Weights of a small GPT-style language model, trained from scratch on English Wikipedia.
Architecture: RMSNorm before each block, rotary positions, no biases in attention or MLP, normalized queries and keys, local attention windows, shifted keys, an embedding shortcut, capped logits.
Training: a variant of Adam for these matrices, 413M tokens, 18179 steps.
Each number is 500 + 25 x the weight over its row's rms, rounded and kept within 0 to 999. Layers, rows and columns count from 0. Numbers have three digits each. The size before them is the row's rms in percent of the matrix's.

# down: layer 5 MLP down (transposed), 1280x320, rms 0.0695, rows 706-787, columns 0-79
# up: layer 5 MLP up, 1280x320, rms 0.0757, rows 707-787, columns 0-79
down706 112:503519523508489545489462528519509479526502501491568472488530496520477479462462495453525479502485554519504480488472474506461513490470455482514503495457525467520495524515435521509495484524455523479459483503519504506494510447489502515465492432
up707 045:550466497530518442548428494472477493503473484500481535519503496516487475514478494505506456514464523520493470472493535477491488472475473493512488496550512540490489484520528494479511514494536537525501460497474478479479462496502489448507536499
down707 035:503468525493494498480508529498478457530481512445488527530519490523512503550533474467508494530517474474505503524497473496519497510529482532527511489499505466496515512486513495519488522539484501542513523505497548541482515522512531505510489529
up708 102:486526492497532469494478470483485493472522551512530492497540511506507491495489442513495479471517481494462538502522514491504485476497552526513477539512477508466499489470509489490540507505487494512529477498506561523486503503494490449478517488
down708 103:472526527450515518530504520514488496526501457496518513446483533520466481517483478545484490514517527494491498518524501444557507520474509464550487559488526479512452496499513494470481488513483514532501492479533527482510533476509498457518473386
up709 105:493544508473451497537496530471475479510481501510477478565524503496475442476486539457501535502491503482480528475490485490532527494508478504484504465491546498533490506461537537525509501506543498471504420504475538496469481502467538520458510499
down709 108:513463508496483472511503566517490523533447500548459496536495514492510471536540502505517484504520517486465482517519488467506529471522505483436510506497537517539460523476540519521509467489526506466503522522461516488445493486473513464490488500
up710 119:532523479504544452527501512480475483508470496507488534510541537521553461476520486497502504511527500477527512527528500498500514508503466529476488493553533516530512489478519513504502513487494494494531492496496524522504482474448458519489518503
down710 116:522496497454524514477521480540508524528474507465463493513467545508503509522470481451449517545485520484489500451421509444504505542466483514484486515532512502495485497481509465512477527509520477450522548520485510483495501439510469538477504482
up711 114:511474500469508505517499503476497554484497490486467486506502489496534502512484471548529499493532500511486503531488517502527526468506471531476529476471507496537537522527515529524535536529493523489514523527515481497496513476485465524460533493
down711 109:513492517495501508496521539482495494474461509490504518467488483463509501473485509531509518503512531490529521483515487504474486499503510516480517521483535466530525540522557556474498517534511514484498521494548498509527510530498494536516548448
up712 109:501471489537465489537449469488510503489501503480455471508539459510538502529534508547487473506522493455511518515496503493500487522500478490470493532551503523501485468571500513523521468510495516456487472502517466505496497506510486483518498549
down712 110:450456529524481536490498570536491530524452518516464462521468529517520464528517493541515523572503523446497501517496517450512480519462514532499468498503475513512490490523561513521502475485478475515454541534494521502485485502538473455501487460
up713 119:516494504509499506514491500459540528519482497480498499476524470530496530511487458496525529485456530493491492473525458484539494492482499478480545521533516510498500499542503518512537478538527535492464491509487480516487502499469486502480512484
down713 119:485514498498496523485514535492508463511501441472466516482527501492509487498543468497551478511474468519511515495467475499514466510481518538513497525541518505492516488479486464528524519498526499500509495498509496534519503561535436471480494518
up714 104:540516505478513516510486506522529479454516496538480495542481484500477509469474492492472529482492536497476490510504501479467469481463518523489469479510488531532494466476531493488528497508515478496484498512503451515516456477483507486491546519
down714 103:507498487517526458461510503477472492514476527480504452488482504483486460497514547514461488479501489500475469531490477502502469510497544495532521458506508469480506490486518497496517489517538457513506524509530486486466522450466459498526530417
up715 043:533452509499512441554467504430475489503478498512471501523482514511496468487502501515489471492454504500530453480491542446521497479509492483509495489514530493460501533533575530481500448489501510505523465528499506512497487507486483468494521519
down715 037:489539490518507568486493508509527485512466498502492526524505532497529504505519485487524518493518466496479538526487513465474479495533509546505509501466436492530498492524513452483507496509494523500499513471459504502481507493516502493496452485
up716 125:545502540542525501507484503504529487520496470529512486478530523503515524508513473472487441449534510560524527506504516521481467467523550507558489519523523522495517523517557516511514481494510564472557487486490513540454498471469494469508507536
down716 120:480544519505512532489508481493520515518502458513505503497489490516472533464505480490485441492551520491515488466451538506503511556529508487476505525534510488512511474481492500475470438468490533503496489532470477535511495487497470470495481570
up717 098:537447501501509524510502522470476503508501490506559450484538501490504469497464469464512519489518510501470509486493478479529510475498506521504542483500499495475507465502466488443561539492445489506498483449461545526501518481479549521519501498
down717 098:494486482516516491530509557527553502565488513501463497483493483475530494554509532498475508518484487478522530497488520503490494524541461482525513507497521492526514492513498469488512471524570490489491510473464488522518524487487444509537548448
up718 112:543501463504538500513491540508499495481496493478478540526481512493515488496502486529537492466497530552502506482486472544504493496449496515528506510507496501428487452534517513514530539515501508513509501519491523533495476515500504459518515504
down718 110:522518499508526437478533569482500482520458469491477547500433463464517486514478504541482482470522525500559527535504513576508495465510495497521537515458496487456490498524512486564542513533508504542538509458511492500490526505485490535498518494
up719 096:494482506511492524494492520496525460491471498525490453467565476513475500476483475519492524473537493478495483490539484503532487481473511498485509545528535547521529486493487486479509514464462456498498483448502545516512488525500547484551528501
down719 101:520521465452455500511470448524457495425566539510493482488427479475486469480504487543488465524475515480492495512504504475499491517514507503501475477503533493537501487543507524456487500465483504472466550498493510541480475481486492486450508450
up720 118:524522521550550501502501481504473518493535539485533492506490497541533461481494507489521509521477521536509563503514444507551488480477528516539504509488472497499527488475525491457501467503467512489487472483531480478480499521509457482503483511
down720 114:525527523499523509525481534551509564498497509519535514500513508500489491501490472481507519516498496532509522489473456508529517496508552508490494502458506498531522471490489493509523484509465532509453498522506476450510535497491461495518491531
up721 042:578482521517540437530455503451474505474493511544469508522479514533511482474498507519506504468518514494493489488500497515533505458477485486536488481509513524502530497520539503446515508512489519499531442475495470531479515487451491485492504509
down721 034:514518462508499551474498499513506484533494472488555534527510534518491536498495518479520549494493509515533461499514501467459458457503511478486431548499500511507489517462483532516493488512480516508509522565468494507484498508490497473617488491
up722 104:536520518504513475518464518518505514497490495485482500528510499524471507508473520500523482502483547494514522467472506538522509496519514505476532537521518496481496469539521549450494526526520518525553479494464518521492488563512509449431544474
down722 107:470483565513491468477488530513508540519470485504524483528492490486519506493537448461505508509513515475520505485498474510488553528514486474471491539519512502510491517527482511475465515494513503499510508492483517521517499515510493501502528489
up723 106:504518463485505495556456506493531511526466509476453471478467499503498442510463492484508505495481526505512520501504533506539503511517496529535499524509531513462479495499520493480546439499518524479484492468489515518484533492456461474505536531
down723 104:501472533508566454502497505510465491541466517536472558515487483495499536537505521518506489508507493477519480517498501490519507507506472463487519482484494479548515507538459543525468535464518499494510528498476493505501507477500500516490455471
up724 116:506507458504555461484492474474524526511522541523512492544534511518499516505513458509506504483520525518480529501484501517479510469498493481491439540456468489467495473508524543526503500456478538542510458533510452523517537529478491519493527497
down724 115:487552486503496533470493499535512529525501502531514476497531493503490497502520484442527455520544546521494524490501503469496533570488475473472468502475518434536482443495503534521472505508504481473501507504493488508540517523535497500501508504
up725 045:535505526523539448551458504483448508524493522491529498518483494510488488498501482515511517493469516538462512471474550503532486443483517506488502509517521529474502527508569508478519491508518530519546470500502478498505489513453514464529546535
down725 037:497507503502554514453483492516517512505487498547466499509518539519483504536499477462510502531550472524522509529511506540482485493469496497499520526508496492545466455521461493468477498483493513479469540487531511528521468460489482506462445466
up726 108:510447544543508489527493494537447531533465549524488520515469539521556504476543486508491488511513521509484523523462507488504493506441521502551538487510511516495478513518588520456503499506486496512538465479515482514447470518494479492521516496
down726 121:497524445484506482494524504527506487519507479531500509536477486538514497492500507482500518474437523538505544498513482483497508524517497507480493499518478498532538541472519488497487486539500466472507526499474466509527511484518539464509468510
up727 101:548516488491532492537428525493484520490439527510506475540529520496463476474493470484543522529537494505503451518578471437517504463514528515488517511524497518524531475513496535526528532499489508470524492486479492521504486519528539522473499481
down727 101:484482500504486525518504515474483509553455469495477491496513530503523521533511529527489494505523486497521526528512521505484507480472533479469511516539505529486492523486483520510442531487524524446471498511534523504478514522528489481468476466
up728 105:523511511538518494499507496482494503526458496536487452538508465531466490490503531495561528482519478507464509471492518485503535488504518515499555517523529520513492499503606504532466499489514500471545501516469508536522499528498477479531500524
down728 106:503467533492516478500463568510500546503436497520523479501497496415502484531507499499488492555509484482499479530504472501532545511562493485477527527545489492468458512472469512478510479520490512540477501537478496497533511482487457519463521523
up729 116:526471473484525481543497464514507474500491521543449493478484504549513483514475544496507512463532493507510514441488544466522481490518460478519498468533485521480518505513494493508517492487518489505512450518499521536485491487484512467458552485
down729 110:484472519546531464526498503547524500525459519495443436456461522549494476523480510478483560498525494496533501488531530490521497534494488483500506457520492496486492481524484492514489480536521489465493496551480495524479540522565488468537524495
up730 124:488457491512516510524464477497492520512485461495521485480538536485491478526561470516463485499522514557493452491481533489497492519477506467498523526500553511500508464518498479496522490525508528497464467484479481512504467506478484489500482505
down730 119:535494483486533496478505517488453494494481476501530533461471518490506520532535507485495517520467449514503493476522532487490498532469514493495488521525553488521466526526505469545496552515487492542473479462506510500497520516501537529502477493
up731 121:548489499510535489517470529508504496494481560510545513508535475477514487487485479492475508493473480521500548511548510501544491465513469511500470480539521524511519501535542495507493453497465512518511512461516505486479475518519540515505464515
down731 121:475465525484516493467502529489502462489494496506486521518519444467518438496515509529489518460508481486501550491522495539515498500523486508486455432535549477507468498554558523458480456506509505487533530476512513520474497509515462513503506520
up732 116:526478521517484477515471531483488490481507480486469505548479477489440472486486501552485483445504516521456493510503462518515471517537474464531504538528504549513506512479481519481482481486507513517536507511503491518501480484489473497502516527
down732 115:532496520538564453514539485531457480521479510492481515524507452469495499487517500531519510466477534516497490524517456500464518510517502488539539505521526527523467511512499495537477506498477529486564521508503498494500511530532490564501532512
up733 119:509450481516524493510475513497499506515531480502555476526488466507516489530548509514456451492537515540481517476502543537520490505523486518523501543479515529500486493502499490501515500506483480494504510490449513507498482544541510499475465498
down733 118:521499488522508489490502476514462497526485451447513527486507497516522513516522494456477478541502502498506501462496519499499501558482458480545498519509532497522517486475473494510492530492513456505506502477497452494528512537465495521493477464
up734 112:496454510486520524503463464468534463500487508494498495513543475518499445522527498524502470481523502469455496465523509505501496483521481498484503492494496481516497514496499467503507481502459533502553476500506531509463512545506505493502515488
down734 112:514500519502483488455521487506468510507494541530508518481524504516497487522501539496453507479487478510488495491497500476495508465523522562472477476487511481506514478487535455493515526519514512515529488521500493533486516521504526518511470534
up735 138:576478511502522512521507471497519515501514521500476507535504530471523491515492496518501516515523505549501476488513480534499508478498491483561466501505489515468497541467512515503502488498530488481468469466481494502516462537486557464514480528
down735 128:493511490472472492539498505526538518491545518465516507520505506460527455483447494464480538531513478503511518464460535542518486512541470480495506494486539515506504532448499487530506470517521514487490469476496509465523469506477509505476470546
up736 106:523496491495501485511491526492505505497494514513549491483515478528492490486484491516496496499501430503517532487509560490488450431526482490531514466534494555522517496491508522526496482476513459488501514499488487486488454490452538485481525498
down736 101:520490533508523492546517513488483504507470501480526461493523493517525519518496468460477494540513491507529500525520498484456465471499491477485502498491471520543534460493495526537495463457534456491517514486496459520531507468485488508519478463
up737 102:497517508486492492525443447516501456514520482500533530475457515478539450537534506502493449513493450516471452481518477479510519486470477461512501501526540491494517516509491544478483512513456525514477501483455486481470497496492508488454522489
down737 107:549532511527524500489455484498496426511488482491543544477511497504529513474511543438496502474489504475490499513551461537487494564518509509549502487489480472519479524525473504530475528516532510491483496432491523500542499499487541526482485496
up738 103:500474504541498510520456500478483517527418476527502477538485518492494501514541546521478490501526499532486480473502502512501503510508504456510506512486548473498495501478508551503500485523501492512494444504496531516491475451526454492491510500
down738 109:500494535480516496482528525511486538523480505496510527563514518471490530535527519536477508514481488481484477505531497531493515515509515545503541497549522443512490451475511573506518525454521476479490498524516514523502519529548460477509497501
up739 112:542496487498515507473490524485508556473495546489504445545518485543476506489504469518503518480462501480514551510543498500509515491524517469499483530508482549492484504512522511497558545498502514497561491513530500528531446510458458522456524493
down739 114:514525475466502506498525501455502537481503493494470512492479508494501487514503480490491484471463541484498515465513496535480533518578516494529498539492486493512493535504503524487523504541493516484505504535499499506491527484476482477469508522
up740 122:508532473513470475499488528481458468504507529504531527472516497494479455505481523511487496475523509512468507449505539462501502493473474475486556512516498551515494482489508500517511483475470500488476466500501515479500514492495498468485533506
down740 112:461542513521516507495524534513479517506487494547459537500514524506509515472498455514472456501557520530506527490510509528519514500531457486506534540459499526491496504506483495513456464494461497438485453490536506437504528496524486491475533534
up741 119:500515503492523502490485498492485481499463490526562534533455501505510452482494465476498516463471510496488532494496510494513479499560479490562493547481461543483520441510503499451584506518485491499502474547449444514462513490492539517476493510
down741 116:498516504491524482477507524524513501523472493515493577482466490506506444544511506500427527476511488468478503488517527513507507506517458514521470535482497464530472493495526550535489494524474481518587499524467468500528524513455519545481476510
up742 103:490476501495506500536422501509512540477474564466488533533535514472562507507512528459495485474488464519514480515478540507503487495510507457480477479496556489503496492525507508505501485510516469505474455512522528503537492508478511482474534521
down742 109:516502512485485509489505504519511538499514474497456486549498503558540496494498502484498503500517468528515453509530460484495535501501485482454461484507522482543466448489519501484527483500506523492472470548504494512504489481433494484488532469
up743 046:565490488519524449547459514463463534511497535500490526529485496520501520484548509499495477495485502513482501471507532468499505464516483487521496505521507534470489527544545532472506497507510510520551420512494492509484457510467498466498541484
down743 038:529526491500480508492514500522489506526497460482489460507512542507466499506491497452486514505548517488486455510480509538521488542525521495491516498497525501577520450481484498475513487489474475545498473514512492495508496495548498534478485526
up744 115:517502479497517476494472508490500507501494528500484422546504482543470483518529500513534462447494478540432521480541507510552532527474546499505502484507473490498507555546522479502476505493529492507538505458480508507476478473478488504546483509
down744 115:502554514487505506501511478497497469552474473532447492529513494515477478512545535491519534513486472468506527458484524517554485563535489522509460508537502496471520503512496472460492512502504417527519507483481515489517498476476489461517526489
up745 121:516479501506463472494473548499503552514494521496507507460479459517505487489524469525480469459504514510467527508531463518526471477452525486512526505527529543470479523530509523499485492505556499504501459460525510521492490472473451528520494501
down745 118:534495490519529495486480478481532491512503495551535477494480456493506520456535480486467519513496494494506477498539528533486534470514478481470485495505526472490491482521451505541452503470519509536520492459521496507535454495485521503442487483
up746 045:555467518508532437562448520448515482490458514541496500541489516534472473501486498499502474467496494544501486473513506485540530455524487485505520510509528491468490519512527487476548529498501546496541456516507530475492466490447484476507508511
down746 032:519503511525477487406500512487493527501508529533509498522469500505500479518512517482477506504435463492468508525498510481514496456522499467442481506493483529500522493520474515528489525470478516538492494500504507506517493500481522447478492492
up747 109:506470493532514512519462534471509547549515485545523498503498535502524486513503502465482472500515467522469464562509524495504487507463481496494541536483510511513487473513514527508505530547525502529513488447466491531527469497475503517443454499
down747 109:495476526481519488495488557482473513533423463466470499497556531506491480519494521483487475479538458533485486500533503488506495517470471506489531539524503470508479489495489504506489489512503490502489495505520494464465537512516458496485493493
up748 053:522461531510523453552473524472468523502495541531484477540501494508482499488485480485518489500486504525509491479503532489521504437480501465536480506525500537496503516503554525466526519492500517516538459470474503501512522491496515480502556507
down748 043:526527504454536526575458478471547499452482480514490512550524508496517532510463449506511520450493525464518472491501503484486517520507536519458502441537478515546489506549490523502488506484479534518528500517517483500513461473485537461464489475
up749 101:506544485501522505521462498480508525501485502506507515486505512519521482471481479499502477491476492553493483517528557496479482487512478493477490510490497534544525501526523471493501519503481504510479512473480571510468524483458529461529531490
down749 104:448414473515484519489496556575497529516457516495522482494485499464520491507508504484533447528515497483506480522497528486484453485482484548540483508502458465518504485544493542494465502518521487516459519506505461501510509503518473512488441450
up750 105:513487487506499492535472486497489469515486496491523497474480472564548489481528569479486471510476498519449475494508519508492455487475493514461549503487516511510532531503516484500483530502518508551471493491483478510516470491513546493516459497
down750 108:517518512528520510454466463528476454490490479464519458488514497493467491499495519472507477539469520490446463508478499502516471535503527503476499493477479467501511466516512517488489529491529491521462520511513504517471531526472553526480476430
up751 038:527478471486499461574467493452481525507484489515516486490482499524503466487516478507488505469490531521493489486489492454530490470481510514535475512509523519497516501523564514500545514508515498490536449494523487511512476506461494484494547523
down751 027:516509468502470498479479514527564462491488500444553537500493516479498488471481487519483544463489486473491506521542484531484500529494444527506478529491512494500513488484516518522498477517508514467493451484545567480489470529503516471463491522
up752 112:519449530485532504515485505456514527472456526516495504443495465493452464491509518553496514493496497514518470466498483429479512475458564514527506483549518532457488494481484494473479523491538506441463491473528466474471530509474513468496520517
down752 115:467498495504494522486486485486531505490536504459537479538507478453496505511433508515489483515472469484512541487484522500509514488509457458466525493501477483514544515464443521544488513482508511505512494510483525507483512519513499440512484522
up753 101:549491478513486488488454549483468497473500501496493497465548483471504506509498466538543479477503554504457490534495507474538466499510491524463485507502490505511475458528505498537524476511534582454516491485550531505491480483503539526463536517
down753 110:496512495530489550502505536534523485483531495469465470474461494455503533514531520497489490507508547490490526510500476499490463537519481460438547479537441470526478492485479489493473501480476537528446549518520517522520536474531509524509496492
up754 038:550445524494494448536468494428488512506478545540511505507476496507486478473534512497528500444496493512474502455496483477546521459468500467485502502508495504482513495484558519484522474512509496517528462460473500519504510491450522454519510511
down754 028:482528511499526506533504453503523484521492478521525512496508521479487472511571519544495503493526507517500521497505480517453506535474530455499514480520569518514495520488513526437528468534515513422500504531518506443516496494492496460486494484
up755 114:526486522462493457531464528449473491478461515504464520504554517508457483487499486481493527490521487519454441483452484499562519443532501507481489498528524582485528472485525500477531487467494516535511466545485539512448496485464528462485544511
down755 110:523493553460490449554457557453462543519486494527447520456518514510497477491531515476510496502541500471490469518470464486482530519527486551466511505537522495477472501462521492517541538473471512475469509505482502535514475519494522485491495532
up756 048:508484505500517433530441484456474520515473535546520484525480477535473473512501487512511511478476513570464475482489551480520494449485512492518491501504524551480506537517520516454567499486488517495525469484479475522479492497476511469507570507
down756 044:476509505495494472514534527510456504497486514470482526523483512484510522501494521508477494448505515485493510495522507482492479540454528477479468546476511510524498477540537488490502468458531499516503518539484501515511490481491497499491468470
up757 097:535507513511582482492471511488512536525490503484482531526484510512483513529476417505522494473526466491542477512523507497488519472504531494547479528519531491491496510497508552507537522492518519509509493502488523511510484511475503486486470478
down757 101:500489542515491468504515549498509517530491483468505528478531528491480515492520482469514511497518491475505470463495480481469569525511530510498459508489517472551470504477461485539498521518513487530485509508514493487502506521480516508544483456
up758 107:486497498514504475517469523497500505514495488473508490489530472499493492520496516522496492485521505484502528482557541488495474484503501476501503558488529496483488468479494526463523538463492521487456478532470472458515454516481531518485518524
down758 113:555525505445489529492484478501533476469558488483494520526518537516498492527476489517506536502525481501528537508479527489470488529483514482529468534521525513514507543485435472479518523499503504524485503511492514487536537443464545525520505502
up759 101:516498592485557495495495537477508495521463474530522464486537528500522493474510486487466524489488508491493495498529502490483491543518514530525519510521463527493486485537509519468481528506496479517491482536505471479517552480487537478517490488
down759 103:492486445484463541459491474517512516481496518521517512532477479485514518493512478502527477501464468544458534498454508530518523460494487463459492531488507487491530498493507490527503484468466509493485485504484493519482457549492499480507538514
up760 104:505480480478526493511450495463533472463545539526459467494523517513498523511528459533514466498522486491469526470476489494453522488558475511493508532531502513467567475523498515483545490481492552499490444519512500502525530514521521514551524516
down760 106:480509530505486503463538537549493516549473505451469531483468473495483498494523499473481519527494511445464520495536516472497516497501531540518501525539495496526480542504526538515481483492521545518576501483484512463458482519529534513476499478
up761 094:587452474434494461536457530474519510497497542472472496504497483552502502474501519517474528488484491514522517493498507492536515452476514521502498456491516545483532519491526521521481492505505541527548496477504516506515488486503504525485520487
down761 094:435488546538488487511530526534461559563486475540520507486508515487467512493540476491522505535496481473477489516524509524496464525496479433455475507510481484527501455520482510473482478527502452536476496534486491516463471497503509451507513449
up762 044:525471525499547456550459519445468509532466509533469495511489507517461503507523475498492494482457496522500486495487523501527505473507509527513517486524520510493508508504540534500536478496472528483541467500516500518511519494443503496476527520
down762 036:548490531532466495526486519464488500441491471499479484526544494485545482495489515500495523525505522452490504470489518490495511486470563544532470485537453531521554512540470522481544559524523463498528542535479482516499524493471481492489515486
up763 042:557475505519506449563467518459510505493489515534503522524469454516473481482500513489515487483496502509493487498518516473494480448475481471503510505500525535491496501532560514484490489517493540516501495508466505512501497483461509510494522525
down763 035:516498527466455500520464502441478470487559480450529454497517503548494456493486477547503504503487470482534505477484472512523478515511538501481541467514489492508462527514492477505435526506493494489512534578517487509488517508486537490469479483
up764 127:512468515501571476505481507484497491499492498494477433553492562497478525505456474528485507478504500518517492520522495505497525456519534548521522499516532578479506506505515481498505504498509497488496514513493512502532484482461519495508489516
down764 118:464462530543488505507513548501538505502499449476477483469482558511561508543488525472468496470496498491536508515558486511517498490488500506490518501524495544463490516499457470508498490504514498477477459507489517487548502523483492488509429505
up765 041:539501495502512412556440510462492524515454499497485505532485506505468492462507468474511491488509536510486492457502506525510526467490492485507515512524505521482494514517537512450523477519499511506518494475498482491514467490466527460503504527
down765 031:521482509447552525563489535497499450468502469472507470477493530533448522514509478516472490526473494500539518497503497473469479555513492484478501475479507516500507511518486550527514508486484528476469525494491494516519536504466498483467479451
up766 105:535502484506482527537471463490493484482516502492488494498511522475506503543510513487503450473494507526497462476460501503521484504505487490515523549463509552493518501495496547542526577499496475462510449462503494522505500485502488469520489508
down766 102:476488578556483414493474539527456517544429470519515495490469511476475545473548516471524478499489482462526509496524504492458541525482495532495513538502532483508494504557492528484489528556518479482473514491529510485486512499519456523506526428
up767 108:585489544521488494518485473460506509508476518465497497522479533545514496475524485511543508474529530543506541522533499475484522516501445525445503480497507514488483515525499525506517511519541493522492511488536524472516463449504504497530562496
down767 111:475538504530512512517530535535493545508478454500503459509499492519527536477486478527452513472505507474482532502487520512499498478471468528503501507451472521505476501490489545521513511505485449558495497512495503489517495484535513462471490462
up768 112:517498490496543517489472510476516495498494547485499429523527479508516482500519476488513524502479491494470477505508508482504475520509522528513513511488515521482511476512507543470545486458483512479497505493468491524467475510531504508500482535
down768 122:530513485495489478494506522492522473515484490508476493507469501471519534479512497495501495504465521512503538482498478475457436502507472500474481516502541536524487479509479496512516485517479490516544514530527459488497505517590516525499480563
up769 103:500518473459502516500473495521462421503508506497489550476485495511472471521509534514522497490528460449477488484518512528499492481514469501487485496500519514537513475504517491489493543504499497495512460523478521506519539477498497538511501544
down769 102:481446538540536459512513552526470486535426512522520453463515525462517470466485445502479522541517527538490537537507497490473477509474526537481535484544476494481462508471510516523512501504501512442491519496525464471539515493556497485471485485
up770 125:498478509509496507516427512491531534485490522513511511491513487506533498480524521529489534477492528504495514478466462437524532512502532519508509491512518516487520485499498480491534444492501526510528487503521553527472508516518518514521501494
down770 124:489478565527536502492518513494471461531489471472523511479486514479491486492520481492506545495515451522502478495470462495500497538541528497487510482502551487452441501532528514494530508509486515512509518521516549536470506510536486493500449458
up771 100:489460491533526485519482515515492504486491499461471533469524526547501505521545507514517501475472551486501508474492552496529513482471560443528483469511513510469504457485488506479477516522500549500522486511450486488508509495524471511502555531
down771 104:496494456467476536529503473506505479505542512507498485479469469511528456528519507520498514552489531471495523539503503519488533508457473534517532495495530484516523485521485453500513485483528517519511526469514445507510506451510498485505493486
up772 085:522484525514481441503481550477474508550478514485479515502499451483472497505519517482483438487512530521451478477493505456536491480519479464499553517496513481509537527488523517442559519486487492478533511497480512492500502513499537473534482515
down772 085:520516542546480555497502479457496487492518510488487505515505519523482523510523523481449487484495473543555465483513517488517548497499466511514520520512514481485518471512475490500497494548520513480496492516501528529519500517494501513537517549
up773 052:517501505531528481508428517472467514500464522527498509508469517538510476503503480501529461451487486510484483466519501497527514433493526506503515494499523509473496479495525519478510488492508500477523449482486498497519521507465506470509531536
down773 045:465502525468463444499517481459543492502518518493537528519493458510505500449503526498514535523488498467546477514503484503486504506551492484480516496515501508508487511536499481498486448515509494535498471481513501522480584518444497486486473498
up774 097:512507487503509449519448513495449564491498546482499491499515484470518495481498505456443476465463493509477449492464528492491481447519502502493472485511521513474507504539521497516538539521511517503516478476520505465499468548493491507505553490
down774 100:459456500550534541465519542565522508476483510521431551495477453534490521527487510490459477526500502504453488544508497506483530497495470544493478523463468507442459500485514514505476443512528503488478478457487513455488511474522503489485483472
up775 048:578478517517518459565483485434487464505467511518490519527480485530465459500535501513510540447469480483471472483494499473528493459493508479497488514509529526479511498534536540490533494537512515523522442512515490495517517508481511468518522531
down775 042:467511492506491480471510506550503493507490510503543499478493525521467501501541502533475493507491477485526506454474498477500511504461506503486509499534485494502515489533501504564490501512473494515534510500504500563533537471480520503526525522
up776 048:500472556510499447528473477464505508517478483525493513516476510547526496514477453544503488452493516514501493487537492480528471465498500461491497521497513541501511514527552490471501518513496511483502490503507500519462485454458538485512489519
down776 037:547496435498535488493499530547532504522522506503523529515513487482520482529538501524488534485487480509471482504485492511518483498497464539430497529488539530505514530481464494523483523563517539516512511470507455517529457456489518484544515475
up777 108:513527511554503469526470534471515520518487550546464508524500515499528529511519527503483501506469478492497483492535522499524501498490477464482514506535495549482522507522512484462528515511500534471495506486474459501493476522530462450526510511
down777 104:489547479486469502517471524451563504494539538531457517504471494485515490483515521534502501510511545477548459485469498493461515475535521476510537538490480502532497476536484475484520475525521508531563515488508484486526503495549475502488510507
up778 101:501494497497478485484509480474457509525506496475505504534519455524495531476520508534508497488517475532478448448540518492526528496480529511511451520494516501487528549476506503522490532502529502519517487567484466512480468537481499532493518526
down778 106:485490495491492471504486539463483526524479522492506449523509524480487529463490520502522515483550474499533496493497485539463471528506555508492547503469517524477487538512469455503488530499492481526522490508552516489491488512533517463510472505
up779 119:517500480514466487525509473502498531488468521526481501484498504495512479495457454438494492458496496477480526524454490498494477483513476498517510502505517480469505509535498521485503507496531519508470506489468514544481515494489496435473504506
down779 119:460507479493480506507548475556539529482478510530469534477486490486538554486464516490518525488507530438490528523469528501538471525483450485487504496508527477537546520524507523466488513511514463517507523499510472485506475499493459461478515499
up780 118:491488509518502509525461497482454498457454507494474478458488518510511484497450497474489484451500550518495480509496545471508476462498495532533478551506507527497462472500504490444508482470464491475490476520476482467474512478530507489484486510
down780 114:443462578518524498492515526493452543538461439501517525478513498536537527510522467500482525492496537462538511481489500476494524459492541457512472506529473466520473528528493503519430507471458471503541509486517501460499553469512515490497479453
up781 102:524484490514493506527518518521489474497493491448500525521476481487552492485503504536463509474511498484446498516548512491489517464495460505484513492496494524543517473486508484493553543461513491431509497485475557539526470505495495458520469520
down781 103:506490533521488477498488519526502524513472523468537494489497510493494495489477514507474510531497533491524481532508483472487492471482547501505529506485521510566475483515483490462507523507505489519502519526462484534534485508473472501477520445
up782 061:511462531495522494565453526477462516513470513496488482540517512532479490489485485488504504485480521521507495469490522501541516497467496494537522482522507528494536505525548510490536515518483523517527486487491489516484473512506503512506542497
down782 061:449489461482486504529494523510472447511499483489522530487525477504495505473496522523495514508523493505508475495534477536474487514517476467502535486486488492453518556468489511479546458500534472543513498495556505487533548523479526478464462547
up783 106:532478542504603486512515543499515449513459461532506461488491496468513449502462494495464506508508475498511447480466526507501512506461476557481478498513479501497493483543525509485528491481475507484484515489473518508478496479467509467438494471
down783 106:510531495482428507485477455533482523468551533480499506510480504502502492466496477543482504517481455487508496525488469510563496473520518502540496505516516485474462481496508502528456521491504522521537524503538496513494478498509483506498517515
up784 096:511454484443483510547453471452539495452491492504484523545530497476483525476506491511544529462520500502516491520500492464494493460473548498495488499560496531505494474505505520489472487462463503537473469481477523484508479555482495499534480494
down784 099:475501550545517490523522545529461539521456462523489483501505489514489510530536515508508525512495487494474470503508491524507485556447526507497429523494495516486494505487530525489473484505459453502541502470519519505471519480487511488511493479
up785 041:503495531522519426569441502448484475477429502510516506542513493510500498459527466520524514502485485545480532484479506491489514454487520500502521532508515524476502517508565528477514482541511539501552486520472522516470476501474503500516545506
down785 030:497512493428522515538464504505510503472505450509452471497501522549531495493516548527497474473490493483506512503489471470494490497516496518521503494499510490505478517497476514456524468563513486501523508548547509508517516515476477492491552493
up786 089:533488513494504473522473494472469502504498476508484517511499488490483506466507484528478526513490512527450502497497546467522538487488501457463458523560544536517495516531519529460512521433525556498505454531523509520552468501504478481489514528
down786 093:459575482472488515530505429481532489486521510510496530520447518469491510506514532494479492518479480497476514478500510466475497517515470467500459510512505497524491484546511514488520507459497512515513457520531477555515477500535494489484486506
up787 104:538473495486552539541454460453542494487525534493481481483518525477501540513502466527487506509503485490479428487505485491482443525552496486500486496528561492472523525510481514512570485514502520540478489529488543537504458502495480493483493561
down787 108:492540529548479569493532510531489535532531483484522521498517497513503565499508513494543517524486507493486522518477465473468479557571510473480485500489545469516493509518494458469533529527482484496532495512486506515514506534523523476539481537